From a checkpoint of a small transformer trained on Wikipedia: vocabulary 17833, no biases in attention or MLP.
Each number is 50 + 10 x the weight over its row's rms, rounded and kept within 0 to 99. Layers, rows and columns count from 0. The size before them is the row's rms in percent of the matrix's.

# layer 11 MLP up, 512x128, rms 0.286, rows 397-451, columns 64-127
104:56 44 54 28 32 58 64 68 50 56 46 48 58 45 54 69 55 47 42 39 51 62 55 52 44 53 72 34 68 64 50 61 56 60 53 47 55 41 36 77 48 62 45 42 52 28 52 47 64 48 39 46 45 44 51 41 58 67 60 48 58 46 50 48
086:49 48 53 53 42 55 44 43 47 50 52 46 46 58 48 57 52 50 27 51 51 51 55 61 48 32 50 68 33 65 67 38 50 55 48 67 58 40 57 38 42 44 38 56 59 59 32 55 57 40 49 48 48 57 57 49 68 47 49 54 55 58 44 40
102:52 39 36 42 53 56 43 59 70 42 47 63 19 46 56 47 41 57 62 40 33 44 57 45 64 45 45 40 50 49 48 53 46 45 56 49 45 44 53 48 39 59 56 48 65 39 52 52 52 37 43 51 56 44 43 52 63 58 46 58 21 42 62 47
090:29 55 49 60 53 56 45 59 41 55 66 53 54 56 61 72 60 34 39 47 55 38 40 50 57 51 54 68 51 52 54 59 35 62 60 62 54 44 42 39 53 49 46 47 52 53 41 65 31 54 49 23 46 55 53 77 58 41 54 59 40 57 51 47
111:51 59 34 73 31 40 74 45 48 38 51 49 69 54 69 44 36 54 47 46 53 47 56 59 58 68 57 42 31 38 57 51 42 35 37 36 51 43 70 43 49 39 57 51 53 50 34 49 40 42 30 41 59 63 48 46 43 47 44 61 43 59 43 66
098:52 47 37 53 59 73 41 65 43 47 51 59 57 47 65 53 52 50 61 44 45 44 47 40 54 60 48 57 49 47 72 53 53 56 30 51 64 52 44 40 42 58 46 38 52 67 45 52 44 43 35 38 45 46 35 50 25 60 44 51 43 53 53 37
086:69 57 40 73 40 40 41 52 33 53 37 59 50 48 59 45 51 66 66 57 55 53 37 63 56 45 51 44 49 46 43 65 42 29 60 52 53 53 63 51 60 50 49 40 37 46 64 42 37 62 58 38 39 39 44 58 59 58 49 46 36 46 51 46
109:43 62 39 34 44 53 53 40 45 58 36 55 71 51 49 33 47 53 65 41 42 43 64 52 33 41 52 56 52 46 48 58 49 59 26 32 45 49 62 44 48 75 46 51 62 63 65 66 53 54 33 54 45 38 28 50 31 45 57 45 44 52 39 42
083:34 44 48 40 45 60 47 52 44 48 54 32 52 51 41 53 69 57 58 39 49 30 49 56 62 51 49 66 38 59 55 64 61 61 52 39 64 61 54 49 49 56 55 43 42 52 39 38 51 51 50 45 51 63 57 42 58 28 67 63 54 52 32 48
103:54 38 41 53 37 64 65 74 33 52 61 33 56 43 46 32 50 41 37 40 48 57 45 62 38 46 62 38 56 44 46 46 37 61 62 44 40 63 59 38 51 61 37 57 39 63 58 63 55 61 52 45 62 45 54 48 38 31 38 61 45 64 37 60
127:46 37 31 39 29 40 50 63 42 60 43 52 54 58 59 28 63 53 57 38 39 69 46 47 53 60 54 51 49 48 32 54 40 52 51 49 59 49 51 55 49 53 48 49 63 53 39 36 56 59 57 49 41 58 48 85 57 50 44 62 45 61 80 50
101:54 44 41 55 53 68 70 56 55 51 50 33 59 35 49 34 41 46 54 57 47 40 54 44 57 46 51 55 52 47 57 51 48 67 41 64 45 48 55 55 30 44 46 58 34 44 58 45 40 53 33 53 66 49 59 30 51 52 58 62 54 42 48 55
098:55 52 30 50 54 55 37 62 55 30 37 63 71 45 44 39 38 54 68 52 64 65 61 41 50 56 65 44 57 57 59 62 53 61 29 36 40 50 60 42 58 57 50 42 53 63 46 52 42 52 45 70 42 30 64 43 31 60 39 49 52 66 53 39
089:40 37 62 57 45 38 52 56 44 55 62 43 38 43 57 60 42 66 46 37 71 37 51 47 59 49 32 59 41 48 33 55 44 40 44 36 45 45 61 48 38 32 44 42 39 50 53 30 42 51 57 51 57 42 53 49 58 48 37 58 46 49 38 61
096:43 53 43 53 43 54 68 56 65 57 16 55 53 55 56 47 58 53 54 55 37 70 48 60 47 52 56 55 62 51 35 51 41 56 58 49 39 36 34 41 44 58 57 41 49 31 66 58 59 61 50 53 51 60 49 46 52 42 53 49 30 58 47 54
107:45 48 65 41 47 34 51 69 47 52 52 54 57 40 48 33 45 46 51 31 33 50 61 58 48 47 56 45 42 46 43 54 35 60 56 36 59 45 56 39 49 49 42 38 33 44 54 60 50 46 53 28 32 60 52 51 66 53 57 57 53 38 56 62
109:57 64 52 57 62 52 53 49 47 42 61 47 67 35 60 48 40 49 45 25 37 55 40 46 35 55 48 42 32 59 28 50 51 45 61 57 54 64 48 49 62 45 53 50 46 49 56 61 65 43 39 49 52 37 50 39 46 57 57 38 49 58 48 63
089:39 59 48 59 58 44 59 55 39 47 60 70 48 46 64 51 25 45 48 60 52 57 49 42 40 50 58 36 45 47 51 39 39 37 52 56 35 48 49 45 56 56 52 49 53 66 44 62 27 47 38 50 60 45 31 46 39 34 41 45 36 67 54 76
104:54 50 60 35 37 56 41 62 32 53 59 53 39 71 46 64 44 54 36 34 45 53 59 58 72 45 35 54 61 63 50 54 67 66 56 62 71 51 53 56 36 55 43 42 61 38 47 50 38 45 42 53 44 45 53 34 60 47 48 58 52 46 58 63
101:38 28 37 45 40 45 41 54 57 47 47 43 54 54 41 50 57 57 44 51 23 63 33 61 53 40 48 64 33 26 38 55 60 49 58 45 52 47 41 50 50 35 41 35 59 49 63 39 62 57 45 49 62 48 41 36 49 49 62 68 64 51 38 44
085:52 47 50 43 53 56 53 42 48 61 59 39 60 61 38 49 40 60 46 52 83 41 66 65 40 38 54 59 44 73 65 47 32 53 42 62 46 44 55 65 75 31 50 51 49 39 34 53 42 54 57 55 58 47 46 62 59 40 60 55 37 59 56 56
101:46 58 46 53 50 43 43 51 44 52 48 48 50 49 52 54 45 58 51 72 35 38 43 57 48 34 34 45 41 37 70 63 51 65 36 36 63 36 56 53 34 21 43 31 53 39 40 41 38 49 48 70 48 59 65 49 41 50 48 54 48 40 50 57
100:53 62 58 50 41 50 56 31 37 50 45 47 60 51 39 48 46 46 48 44 57 44 32 51 59 68 34 49 58 47 46 43 47 50 61 35 26 59 47 52 39 62 63 56 65 52 54 67 42 55 31 61 62 40 33 46 60 65 41 58 58 51 52 46
113:29 53 44 61 59 40 63 58 49 51 62 42 61 55 45 62 39 35 53 44 37 38 53 38 50 59 79 38 58 47 32 39 53 55 54 50 51 50 53 47 42 55 54 41 35 26 35 54 62 39 51 26 44 47 63 52 48 53 49 48 43 38 48 43
097:29 52 44 44 47 32 48 59 33 57 46 42 45 45 51 48 55 46 55 62 65 42 46 52 47 47 41 45 53 34 53 42 36 52 34 47 43 59 34 47 66 49 47 23 57 30 37 47 53 72 57 61 41 46 49 52 51 59 38 51 30 36 55 60
093:51 50 44 60 45 50 49 55 40 55 44 35 54 62 53 40 64 49 65 61 69 48 43 40 70 44 39 53 35 49 58 50 59 68 51 40 57 50 41 39 54 50 35 49 51 56 39 59 35 64 37 72 33 68 40 48 56 54 54 50 47 48 40 61
101:42 31 43 42 54 61 46 48 53 60 58 21 52 57 44 37 57 34 40 52 34 54 50 51 46 36 53 74 48 56 33 57 51 50 54 70 49 64 69 46 27 43 43 49 51 51 46 42 55 69 51 47 49 29 46 42 58 34 37 44 68 44 60 47
104:59 43 55 43 41 72 41 67 62 60 51 66 67 44 37 53 41 38 43 42 36 55 35 33 60 54 56 58 35 64 49 56 74 41 58 52 51 38 34 63 34 53 43 56 46 46 43 53 43 47 49 44 52 52 48 53 63 52 58 54 56 55 51 66
113:52 41 37 50 41 56 50 40 62 47 38 44 60 39 29 36 56 52 52 62 43 50 52 47 44 40 43 36 38 42 22 49 55 41 41 54 37 54 46 56 61 54 28 51 41 59 69 57 42 38 52 48 37 40 70 41 54 48 44 56 55 58 42 33
103:69 51 24 38 57 54 57 49 51 39 45 64 60 57 62 40 59 51 42 44 51 51 59 42 48 43 59 45 59 58 50 48 45 60 66 59 33 50 61 47 20 39 72 43 58 58 49 50 49 42 44 44 67 53 46 58 43 48 49 53 53 45 65 53
121:67 52 50 55 26 40 51 61 52 43 45 45 51 40 48 43 65 70 51 67 45 46 48 57 42 51 44 48 35 64 65 70 57 37 39 48 51 33 58 52 50 60 50 57 44 50 44 58 50 51 70 40 49 33 60 45 48 53 55 39 30 36 50 56
082:24 43 49 61 60 52 53 51 48 50 51 46 51 49 52 46 44 41 40 66 62 51 46 46 66 71 42 62 60 58 65 56 53 54 55 61 34 65 62 54 39 40 47 60 60 51 53 63 56 52 56 61 56 45 60 69 40 37 59 51 56 48 48 43
105:56 58 46 51 49 46 45 40 48 49 61 52 51 50 38 62 41 41 51 57 41 22 38 31 38 45 67 67 46 42 44 39 70 57 48 64 38 50 56 52 63 49 42 26 45 70 65 45 64 41 70 52 54 44 52 39 56 67 52 57 58 56 55 34
116:45 43 51 47 51 58 50 55 42 57 43 67 58 62 58 49 50 71 34 56 35 60 50 46 58 62 40 70 58 51 44 57 56 58 51 49 37 51 42 37 75 73 53 51 44 40 50 54 51 47 62 52 61 48 36 51 58 57 50 41 53 52 70 34
091:49 51 53 42 51 39 63 47 40 44 50 63 51 73 37 59 60 45 63 56 44 52 41 66 34 68 65 69 32 51 48 62 40 53 49 46 55 44 58 51 47 43 58 41 55 55 43 56 38 67 59 52 59 34 50 59 34 43 57 47 45 23 52 45
106:44 66 48 43 34 45 53 48 56 55 58 49 54 49 56 51 40 54 56 39 45 58 47 59 32 49 31 43 41 44 32 42 59 63 43 60 66 37 44 45 76 55 48 39 55 51 47 70 35 48 48 45 41 50 37 53 42 50 39 68 60 70 64 63
084:49 61 60 49 62 44 43 59 31 66 65 61 56 39 58 50 59 57 55 66 39 38 46 61 36 60 61 51 60 65 54 39 52 58 48 54 62 46 30 56 48 44 35 55 41 41 35 50 42 57 54 59 37 42 54 58 52 40 35 44 55 42 52 52
097:59 55 48 37 66 51 39 49 52 47 45 38 60 36 47 49 36 53 37 72 52 30 28 53 50 57 53 49 49 45 58 31 47 39 58 30 61 57 38 41 41 38 54 45 44 42 43 53 53 33 63 34 47 57 28 52 30 58 42 50 54 57 34 47
101:31 52 63 41 59 63 38 57 49 50 52 51 45 49 49 40 43 47 76 41 65 67 43 41 41 70 52 42 38 45 55 55 52 58 64 47 37 46 36 41 57 48 48 32 39 52 49 41 59 49 38 69 41 21 48 47 44 55 39 38 54 54 47 42
088:36 43 51 64 44 53 40 54 30 52 57 38 60 57 52 43 42 30 49 65 49 47 49 52 50 59 64 61 45 65 54 65 62 52 43 46 49 52 51 47 51 36 34 50 59 52 50 47 51 34 67 37 43 67 75 60 36 63 42 59 57 45 21 55
098:39 54 55 56 39 47 45 55 43 61 44 50 62 34 49 42 63 47 33 42 53 32 53 57 60 47 49 53 38 43 44 55 46 34 54 58 44 60 59 53 63 39 53 65 50 50 54 57 65 48 62 52 60 47 44 49 42 42 69 54 53 49 30 38
103:41 53 45 33 50 70 52 58 47 41 57 27 57 49 56 62 53 47 64 34 55 47 42 51 52 42 43 69 58 53 58 40 32 44 54 48 47 67 42 61 44 44 44 60 49 47 43 36 51 35 61 58 44 43 47 40 69 51 57 53 48 46 48 43
107:30 58 62 37 33 52 56 62 40 60 41 40 71 47 46 49 41 61 49 54 58 30 41 36 37 49 64 68 48 52 42 62 60 49 53 48 55 54 37 48 48 38 64 27 35 45 39 52 49 59 71 52 52 56 37 45 55 49 33 45 47 53 45 47
099:70 58 25 37 53 60 53 49 43 40 57 45 56 54 42 51 40 72 37 59 41 54 46 47 48 49 62 58 46 56 47 31 29 45 33 41 51 49 42 56 58 54 40 52 51 45 56 53 58 50 53 57 61 56 31 43 53 52 43 54 44 74 48 38
099:51 45 46 43 52 46 39 40 49 27 70 63 31 65 58 45 39 48 56 48 52 45 57 51 50 52 57 42 43 51 35 69 42 46 55 68 58 49 53 49 41 43 56 62 66 44 58 34 52 52 51 44 49 52 50 48 50 46 34 55 50 57 54 55
112:48 48 43 41 38 62 50 45 39 56 40 56 50 54 45 39 53 40 47 55 66 59 31 44 63 49 46 43 43 40 40 66 38 61 43 48 45 33 62 58 53 65 33 43 43 57 48 30 42 41 47 64 62 43 50 54 64 53 73 64 34 38 46 63
099:62 40 77 32 25 49 34 52 51 40 47 26 42 51 57 50 46 53 48 38 40 45 50 40 53 54 55 63 47 39 42 45 53 45 45 43 39 47 48 48 57 37 62 65 56 42 43 65 38 63 50 34 55 58 41 52 58 42 56 69 40 58 49 54
093:48 72 55 48 46 49 67 61 53 43 53 45 53 59 47 52 40 68 62 50 64 41 35 34 62 49 56 38 55 59 55 55 62 66 70 65 53 38 61 52 54 47 55 54 57 48 53 44 52 64 55 47 47 48 52 37 47 76 55 40 55 57 66 46
099:44 59 43 47 49 52 46 49 51 58 42 57 59 50 66 44 62 58 64 44 44 53 43 39 36 47 60 52 48 64 42 46 42 47 38 46 65 34 46 50 60 50 54 40 43 51 62 50 43 41 38 61 63 68 57 47 50 42 60 37 65 23 70 46
096:53 44 40 46 43 44 44 36 55 60 61 53 51 42 26 48 48 46 59 61 48 59 37 56 63 71 52 70 39 51 32 46 45 61 54 62 48 62 47 57 35 43 43 49 41 37 67 47 51 45 46 59 39 54 56 61 49 58 33 61 32 65 48 47
095:43 45 38 69 40 50 55 43 54 48 43 61 42 42 41 36 33 36 51 36 57 36 36 64 45 63 41 38 55 46 45 56 49 49 54 46 47 45 64 53 62 64 53 40 55 58 72 66 51 37 45 63 40 57 42 56 56 62 68 71 51 42 53 44
107:46 61 35 46 41 56 52 52 40 55 49 60 55 25 39 40 58 37 52 49 31 43 42 44 34 35 53 48 55 42 58 55 60 54 58 55 40 43 51 38 50 59 42 39 69 58 68 68 52 55 58 62 56 38 44 53 49 49 58 61 71 53 44 54
135:50 64 44 45 39 73 53 52 53 43 45 44 61 46 39 53 49 47 34 48 60 27 56 45 48 65 54 56 63 54 62 44 41 60 61 53 51 55 45 51 48 45 65 60 58 46 36 41 44 29 56 56 45 48 60 48 61 63 61 55 55 62 69 51
093:60 54 58 45 45 68 54 33 27 48 47 48 61 31 57 39 51 64 39 64 61 38 54 51 66 64 46 30 67 55 52 58 48 58 74 60 36 50 52 55 41 38 59 67 48 54 64 50 47 52 55 42 37 43 59 63 49 39 50 51 67 58 64 64
093:60 49 52 59 43 57 49 59 41 66 46 49 53 40 36 44 59 38 70 62 54 63 50 46 53 57 46 41 53 45 59 47 54 62 45 38 57 61 53 68 74 60 24 52 47 36 51 48 46 64 63 62 57 57 46 47 50 68 36 70 45 62 59 48
# layer 11 MLP down (transposed), 512x128, rms 0.187, rows 397-450, columns 64-127
098:34 43 58 48 63 32 53 59 44 42 45 59 32 44 40 63 41 41 55 62 51 45 57 56 50 62 44 63 30 36 50 61 55 58 47 50 38 49 53 38 53 25 55 59 47 49 57 55 48 49 42 55 40 59 28 20 52 33 60 51 56 40 49 47
094:69 49 54 37 58 43 48 59 49 54 37 43 45 59 57 43 55 58 69 48 56 40 27 39 49 46 48 65 48 29 48 60 48 39 68 40 52 53 42 51 51 62 56 61 56 52 50 46 61 37 49 56 60 36 47 61 42 48 46 62 44 56 49 31
101:38 72 34 53 46 48 61 59 42 71 65 56 49 47 50 67 48 48 37 63 46 61 50 46 30 39 56 58 49 29 49 46 55 43 55 61 51 39 45 30 68 47 36 51 50 53 53 37 45 64 55 48 48 32 44 60 58 42 57 61 49 55 52 50
088:61 62 62 69 49 43 75 44 49 39 38 38 62 42 42 38 27 51 50 64 35 50 36 35 52 41 53 41 33 44 51 46 45 51 59 50 48 49 67 54 64 40 55 46 57 58 62 44 43 52 58 52 40 54 49 55 30 57 38 53 54 54 45 54
106:56 51 51 53 55 55 43 50 60 45 49 62 65 44 44 43 42 67 40 45 50 55 44 55 56 69 46 36 50 62 68 41 43 38 60 38 52 22 61 52 51 62 48 64 46 51 52 55 46 40 42 43 46 48 58 46 53 46 54 65 41 48 47 45
092:32 51 35 44 52 57 36 50 42 53 42 38 54 41 43 37 27 55 37 38 45 66 40 68 41 43 56 32 48 36 51 53 33 29 49 46 50 64 45 47 41 43 52 48 51 48 66 52 55 50 61 54 65 42 41 64 35 42 33 45 54 56 43 63
085:33 48 38 35 50 54 49 37 62 57 45 62 49 47 33 67 40 45 47 51 55 58 59 54 45 37 65 44 37 36 51 53 51 52 33 58 53 51 41 33 49 63 48 58 72 55 49 44 49 58 56 59 56 46 30 33 46 48 51 27 61 57 32 67
112:63 53 34 51 59 44 67 35 47 51 64 77 38 31 52 54 51 50 36 47 58 50 51 51 56 38 33 45 42 69 71 59 65 48 54 52 32 47 74 48 46 49 60 56 50 35 47 49 58 48 57 27 50 45 47 67 47 51 59 77 44 58 62 51
092:64 37 36 56 48 44 54 55 52 40 50 56 57 62 58 53 48 32 44 69 28 74 48 33 58 52 47 45 60 56 57 46 57 30 30 33 52 33 45 53 51 38 38 45 57 46 41 43 52 52 49 35 48 48 49 49 44 71 62 52 52 52 52 60
108:49 40 41 48 48 51 42 46 40 51 35 52 53 65 37 46 72 25 46 53 59 55 43 67 59 53 48 42 57 48 41 57 61 63 42 62 57 42 55 57 58 41 39 45 41 55 48 52 44 41 58 47 63 70 63 59 43 39 61 34 48 36 57 51
120:43 49 61 77 49 56 42 75 61 49 46 52 52 34 54 54 46 51 52 64 54 46 28 45 40 58 44 36 54 37 61 53 53 56 55 54 46 42 29 48 46 44 41 50 40 53 41 49 57 69 47 41 56 47 56 57 65 56 37 64 59 58 68 43
102:58 58 57 47 41 38 66 42 49 47 58 62 35 51 45 52 47 57 41 49 56 48 37 35 41 58 59 39 35 57 50 38 65 40 62 52 57 55 52 45 73 34 47 48 48 50 44 43 69 41 44 57 57 39 62 47 66 52 55 77 54 50 52 62
111:47 36 50 50 45 56 73 44 46 48 37 36 64 47 44 51 49 41 58 41 71 50 46 57 59 53 45 42 38 30 69 50 63 54 51 37 47 58 57 40 61 42 57 43 42 47 52 47 61 61 58 40 38 40 48 67 36 47 58 13 68 66 59 55
104:49 45 51 53 52 66 54 47 43 61 51 53 53 49 38 40 46 56 43 58 50 61 47 64 57 52 37 44 54 63 63 56 45 58 48 53 39 45 68 46 57 35 61 74 60 46 53 40 41 32 58 41 49 54 45 44 52 63 49 50 33 44 48 57
103:45 47 55 57 64 49 43 45 43 47 54 40 43 54 49 54 48 45 40 70 48 50 50 46 43 53 49 70 54 40 52 68 53 48 57 50 36 41 73 58 80 46 41 51 46 35 48 52 29 39 60 70 59 37 59 49 49 57 63 60 45 46 52 44
114:56 23 46 39 45 37 33 62 52 54 46 58 58 48 49 39 59 58 42 40 56 58 59 48 76 37 51 70 43 41 60 50 48 46 49 40 40 44 47 47 52 50 60 53 40 62 59 75 45 59 60 50 40 42 36 66 36 64 50 38 43 60 58 50
096:45 28 68 44 38 70 45 59 47 48 56 49 49 42 51 53 47 56 56 53 58 49 48 55 54 43 63 58 46 62 41 43 51 62 53 56 45 44 30 56 44 65 70 57 49 49 49 51 54 48 48 45 44 53 47 62 68 50 43 50 49 43 49 54
083:52 61 59 57 30 40 51 56 56 38 61 49 47 50 45 37 69 54 34 68 52 22 52 46 49 52 45 42 53 44 35 55 44 55 52 51 50 35 59 41 45 38 41 36 46 53 54 57 46 56 54 42 51 47 46 42 68 40 43 57 58 50 58 52
097:50 57 46 53 39 57 54 50 62 64 78 50 47 52 43 54 41 41 56 49 43 37 46 59 52 42 30 60 47 37 62 65 56 47 54 59 61 45 60 66 43 52 68 48 41 54 62 70 47 55 46 45 47 56 43 57 37 47 40 42 57 63 56 59
101:48 52 48 38 59 37 46 47 46 49 50 53 38 44 47 49 48 35 45 40 78 40 57 42 58 59 59 63 63 43 37 62 50 36 43 43 61 52 43 46 61 65 49 39 53 36 41 55 27 62 42 40 53 54 45 45 52 37 53 53 41 37 46 57
095:47 42 44 56 52 60 55 49 32 60 45 49 55 41 50 39 41 55 51 33 44 49 53 42 41 36 54 61 51 48 44 39 68 61 59 38 57 50 42 47 52 50 58 50 53 59 40 52 56 61 51 54 53 42 53 45 54 58 44 45 56 39 50 58
091:63 52 73 40 48 48 55 61 56 46 52 64 63 45 49 52 52 66 41 43 56 50 60 48 38 55 52 34 65 69 44 37 46 49 59 56 37 57 45 49 57 48 41 80 62 55 58 62 54 48 57 46 40 48 48 81 48 55 39 52 41 46 39 59
099:43 51 44 34 39 52 49 45 47 62 68 63 57 59 60 55 58 55 56 59 46 66 62 50 37 57 46 37 52 54 50 55 54 67 45 44 49 37 39 49 54 47 38 41 49 56 43 43 68 53 58 58 62 64 57 60 41 42 39 63 58 66 52 52
108:52 66 38 64 43 48 43 52 52 43 59 49 67 47 53 56 44 56 35 46 50 43 62 28 42 51 43 59 70 67 54 60 56 53 44 58 36 47 56 52 57 65 41 43 47 43 56 54 50 34 48 49 51 74 37 42 52 44 48 48 46 53 60 42
092:59 66 55 27 53 52 41 47 46 51 59 56 52 53 61 49 36 66 52 35 41 45 62 73 57 53 48 44 53 36 56 56 47 57 35 47 43 46 45 52 35 32 34 57 67 44 37 40 54 56 52 41 51 42 49 64 39 45 52 65 54 54 58 59
087:47 58 31 59 34 54 49 54 47 59 28 60 48 43 53 45 61 38 39 51 45 43 51 47 51 34 43 64 69 57 58 67 53 49 60 37 41 50 36 56 45 56 71 67 43 58 54 60 52 55 52 57 70 64 56 56 39 52 56 53 52 63 66 59
103:39 49 49 48 51 57 59 56 29 37 54 58 46 42 54 49 43 72 38 71 58 47 46 37 35 51 32 35 56 46 72 52 62 55 53 51 50 55 60 49 48 53 39 73 38 56 54 34 51 55 48 50 52 49 59 58 43 61 56 36 45 45 55 48
104:48 59 64 54 46 48 42 67 56 54 43 43 37 38 47 47 61 72 50 69 58 27 38 61 38 55 34 47 55 74 44 45 45 44 50 40 50 56 49 62 59 68 18 58 53 46 43 55 67 55 66 68 48 45 47 48 64 50 44 43 51 68 56 45
109:55 50 53 45 51 49 67 51 44 55 69 43 36 58 51 55 45 55 51 52 51 37 62 59 59 55 54 12 44 54 54 45 58 38 62 57 54 43 41 63 60 53 49 46 45 45 42 41 43 49 58 59 55 41 56 46 41 42 42 10 26 48 54 47
103:55 57 60 51 35 67 58 40 47 57 52 58 69 63 47 42 57 66 48 64 53 63 49 34 43 35 55 35 35 47 59 64 51 49 46 68 59 65 57 58 58 51 48 48 46 45 37 49 60 61 56 49 54 47 59 41 59 50 40 74 49 57 39 57
102:48 35 51 52 57 32 47 47 56 59 61 42 59 39 60 53 61 52 56 66 67 39 40 62 45 55 53 34 55 41 34 47 40 44 53 60 23 65 45 50 49 48 54 50 43 41 63 41 51 47 59 57 41 62 50 56 53 24 55 74 35 52 58 50
087:59 64 44 57 42 48 46 43 62 71 61 72 46 44 40 49 51 74 68 47 43 46 44 50 53 38 50 50 31 50 47 66 52 58 36 45 50 52 37 41 46 50 48 37 54 47 62 53 53 44 62 52 50 61 44 39 56 50 33 30 49 56 43 56
096:60 48 60 33 43 59 58 58 56 48 56 61 45 64 54 49 58 20 61 28 43 45 70 52 55 52 56 36 56 44 47 56 45 54 60 60 54 53 50 50 59 69 65 57 60 36 52 53 53 52 42 57 47 46 55 48 39 59 37 52 53 46 58 57
120:56 50 50 62 53 48 50 45 58 29 59 36 62 56 45 30 59 31 59 42 66 28 56 59 52 54 57 82 45 53 42 48 48 55 66 43 57 54 61 56 37 45 54 52 47 61 36 46 54 44 46 32 65 52 61 63 54 50 46 38 39 50 50 46
092:35 53 52 52 38 49 35 46 41 54 69 50 53 35 46 54 45 63 32 42 44 65 53 36 23 48 46 46 52 49 63 22 40 48 40 63 42 59 59 50 51 43 61 61 48 41 61 42 57 57 51 58 39 53 46 56 40 70 47 73 52 49 57 56
111:59 35 49 53 65 44 58 39 55 41 58 52 47 49 40 36 58 40 40 45 52 52 56 60 71 48 55 71 46 68 59 53 35 39 63 43 33 52 47 34 20 53 37 56 51 54 42 50 49 42 53 44 47 50 56 63 48 54 47 67 41 25 46 39
094:49 56 43 53 53 32 33 47 59 51 47 39 71 55 40 57 53 31 50 52 54 55 63 48 50 60 38 26 46 39 44 38 42 64 50 52 48 51 66 52 43 39 51 58 56 51 41 51 57 43 35 41 60 30 49 35 43 72 55 73 53 44 59 48
097:36 49 56 65 38 42 51 42 46 37 58 47 82 42 36 56 62 44 36 18 54 61 60 59 35 55 43 35 47 55 67 64 59 56 50 62 67 54 54 65 48 55 53 59 50 61 53 47 46 64 48 57 42 40 57 51 52 54 63 65 60 45 53 52
107:46 58 55 39 45 43 40 60 61 44 52 47 63 58 31 51 54 40 44 62 46 40 58 42 59 50 53 33 60 63 65 38 47 49 47 51 55 52 53 67 47 36 43 32 56 54 48 60 43 42 51 37 34 56 37 40 47 43 55 51 59 43 34 43
087:49 44 47 58 48 43 61 56 41 44 33 62 46 53 46 62 53 33 54 48 79 69 46 41 57 52 47 48 62 56 59 54 43 34 60 47 59 48 32 44 51 61 53 23 38 31 65 54 50 52 53 56 67 55 50 38 55 45 42 56 55 52 51 47
111:64 48 44 56 51 59 49 57 52 48 40 48 43 55 63 45 50 56 71 52 38 33 40 50 44 60 52 46 47 52 47 60 56 66 34 34 57 42 50 47 42 39 67 42 38 60 49 32 49 52 56 54 41 54 32 51 50 58 43 34 55 46 80 81
099:58 38 48 50 55 54 57 44 40 57 58 63 23 34 57 60 53 63 51 49 53 54 49 50 58 47 54 57 44 27 35 53 59 48 50 44 52 52 38 51 41 53 53 53 42 60 62 49 41 42 47 53 34 51 50 58 50 60 39 76 42 53 56 40
103:75 48 57 65 49 52 59 45 53 36 50 60 36 38 49 50 48 47 49 37 45 68 62 75 54 48 47 30 46 52 51 59 33 37 54 45 47 49 39 55 43 48 25 60 55 39 58 53 51 70 47 52 61 42 49 37 50 35 41 62 69 62 62 56
110:50 60 39 54 46 40 56 61 45 49 59 57 43 55 39 51 54 61 35 50 60 66 41 46 50 50 55 40 49 55 31 47 58 35 59 49 44 47 46 54 28 56 41 33 55 45 51 47 45 60 78 61 63 52 52 46 62 41 45 46 36 44 50 57
088:44 44 55 53 44 57 50 40 48 55 54 41 44 32 76 38 52 55 50 54 43 61 54 51 45 63 45 63 50 36 44 28 52 48 51 56 51 61 61 39 62 70 64 53 44 36 55 47 42 40 56 70 45 53 54 47 46 55 60 22 48 41 53 41
105:64 64 50 44 44 54 39 41 45 29 42 38 60 58 63 61 53 41 39 37 46 62 58 61 55 51 45 66 39 44 77 41 64 41 33 60 41 49 52 55 45 56 53 58 46 44 36 51 60 41 48 44 45 44 68 57 41 52 54 40 53 42 37 45
102:38 43 61 64 52 68 56 25 48 49 61 49 56 61 63 53 54 51 50 49 55 44 51 38 54 63 51 61 48 53 56 58 47 61 43 66 37 56 48 48 63 51 41 69 51 42 49 48 70 57 66 62 49 58 62 51 44 50 52 49 56 47 41 40
106:47 38 54 44 31 48 61 49 50 43 56 33 50 56 60 49 44 58 60 49 42 56 66 58 47 61 55 45 50 54 30 49 58 36 48 56 45 46 20 39 46 50 53 47 50 51 53 30 65 40 44 55 62 55 48 47 36 55 44 14 41 38 40 42
108:39 55 44 51 47 50 59 45 55 47 40 61 36 58 59 44 46 39 59 62 44 52 52 62 50 41 45 45 42 43 51 75 55 39 66 49 46 57 42 44 39 46 56 62 44 46 41 51 59 38 65 33 63 45 54 63 59 46 43 40 49 30 61 45
092:59 55 32 46 46 39 51 40 39 44 46 38 68 63 64 54 49 44 51 40 64 50 51 46 55 54 50 39 45 33 50 48 48 45 45 64 51 55 45 61 47 24 61 46 52 50 55 49 55 50 50 50 51 41 26 54 53 48 40 58 67 67 47 47
109:69 58 48 55 45 45 53 71 55 46 48 56 53 45 66 48 34 44 73 39 68 63 47 54 72 42 61 39 50 51 41 48 50 30 55 55 59 49 54 64 44 52 50 31 56 59 47 63 42 41 36 47 46 42 51 42 41 25 50 61 66 54 40 56
110:47 45 56 47 52 56 47 58 57 66 39 33 47 72 57 65 52 55 36 45 40 58 50 34 64 42 37 44 59 51 31 59 53 57 47 37 57 64 47 59 37 46 61 59 48 55 54 40 66 56 56 36 54 56 34 40 58 31 44 62 42 45 52 44
119:57 55 54 52 51 49 56 46 45 38 52 54 58 67 54 38 54 55 61 48 70 57 56 39 57 72 54 59 36 25 39 59 54 55 44 48 46 44 55 57 40 67 61 59 57 55 17 48 52 52 46 56 55 52 55 60 53 27 42 48 52 64 41 42
094:41 51 36 69 56 33 38 56 55 56 65 63 38 48 41 55 43 34 45 55 41 41 53 50 38 42 47 77 30 46 41 48 52 45 54 55 72 57 42 36 44 58 70 48 62 40 43 51 42 51 58 45 56 47 46 38 57 56 40 71 53 41 53 43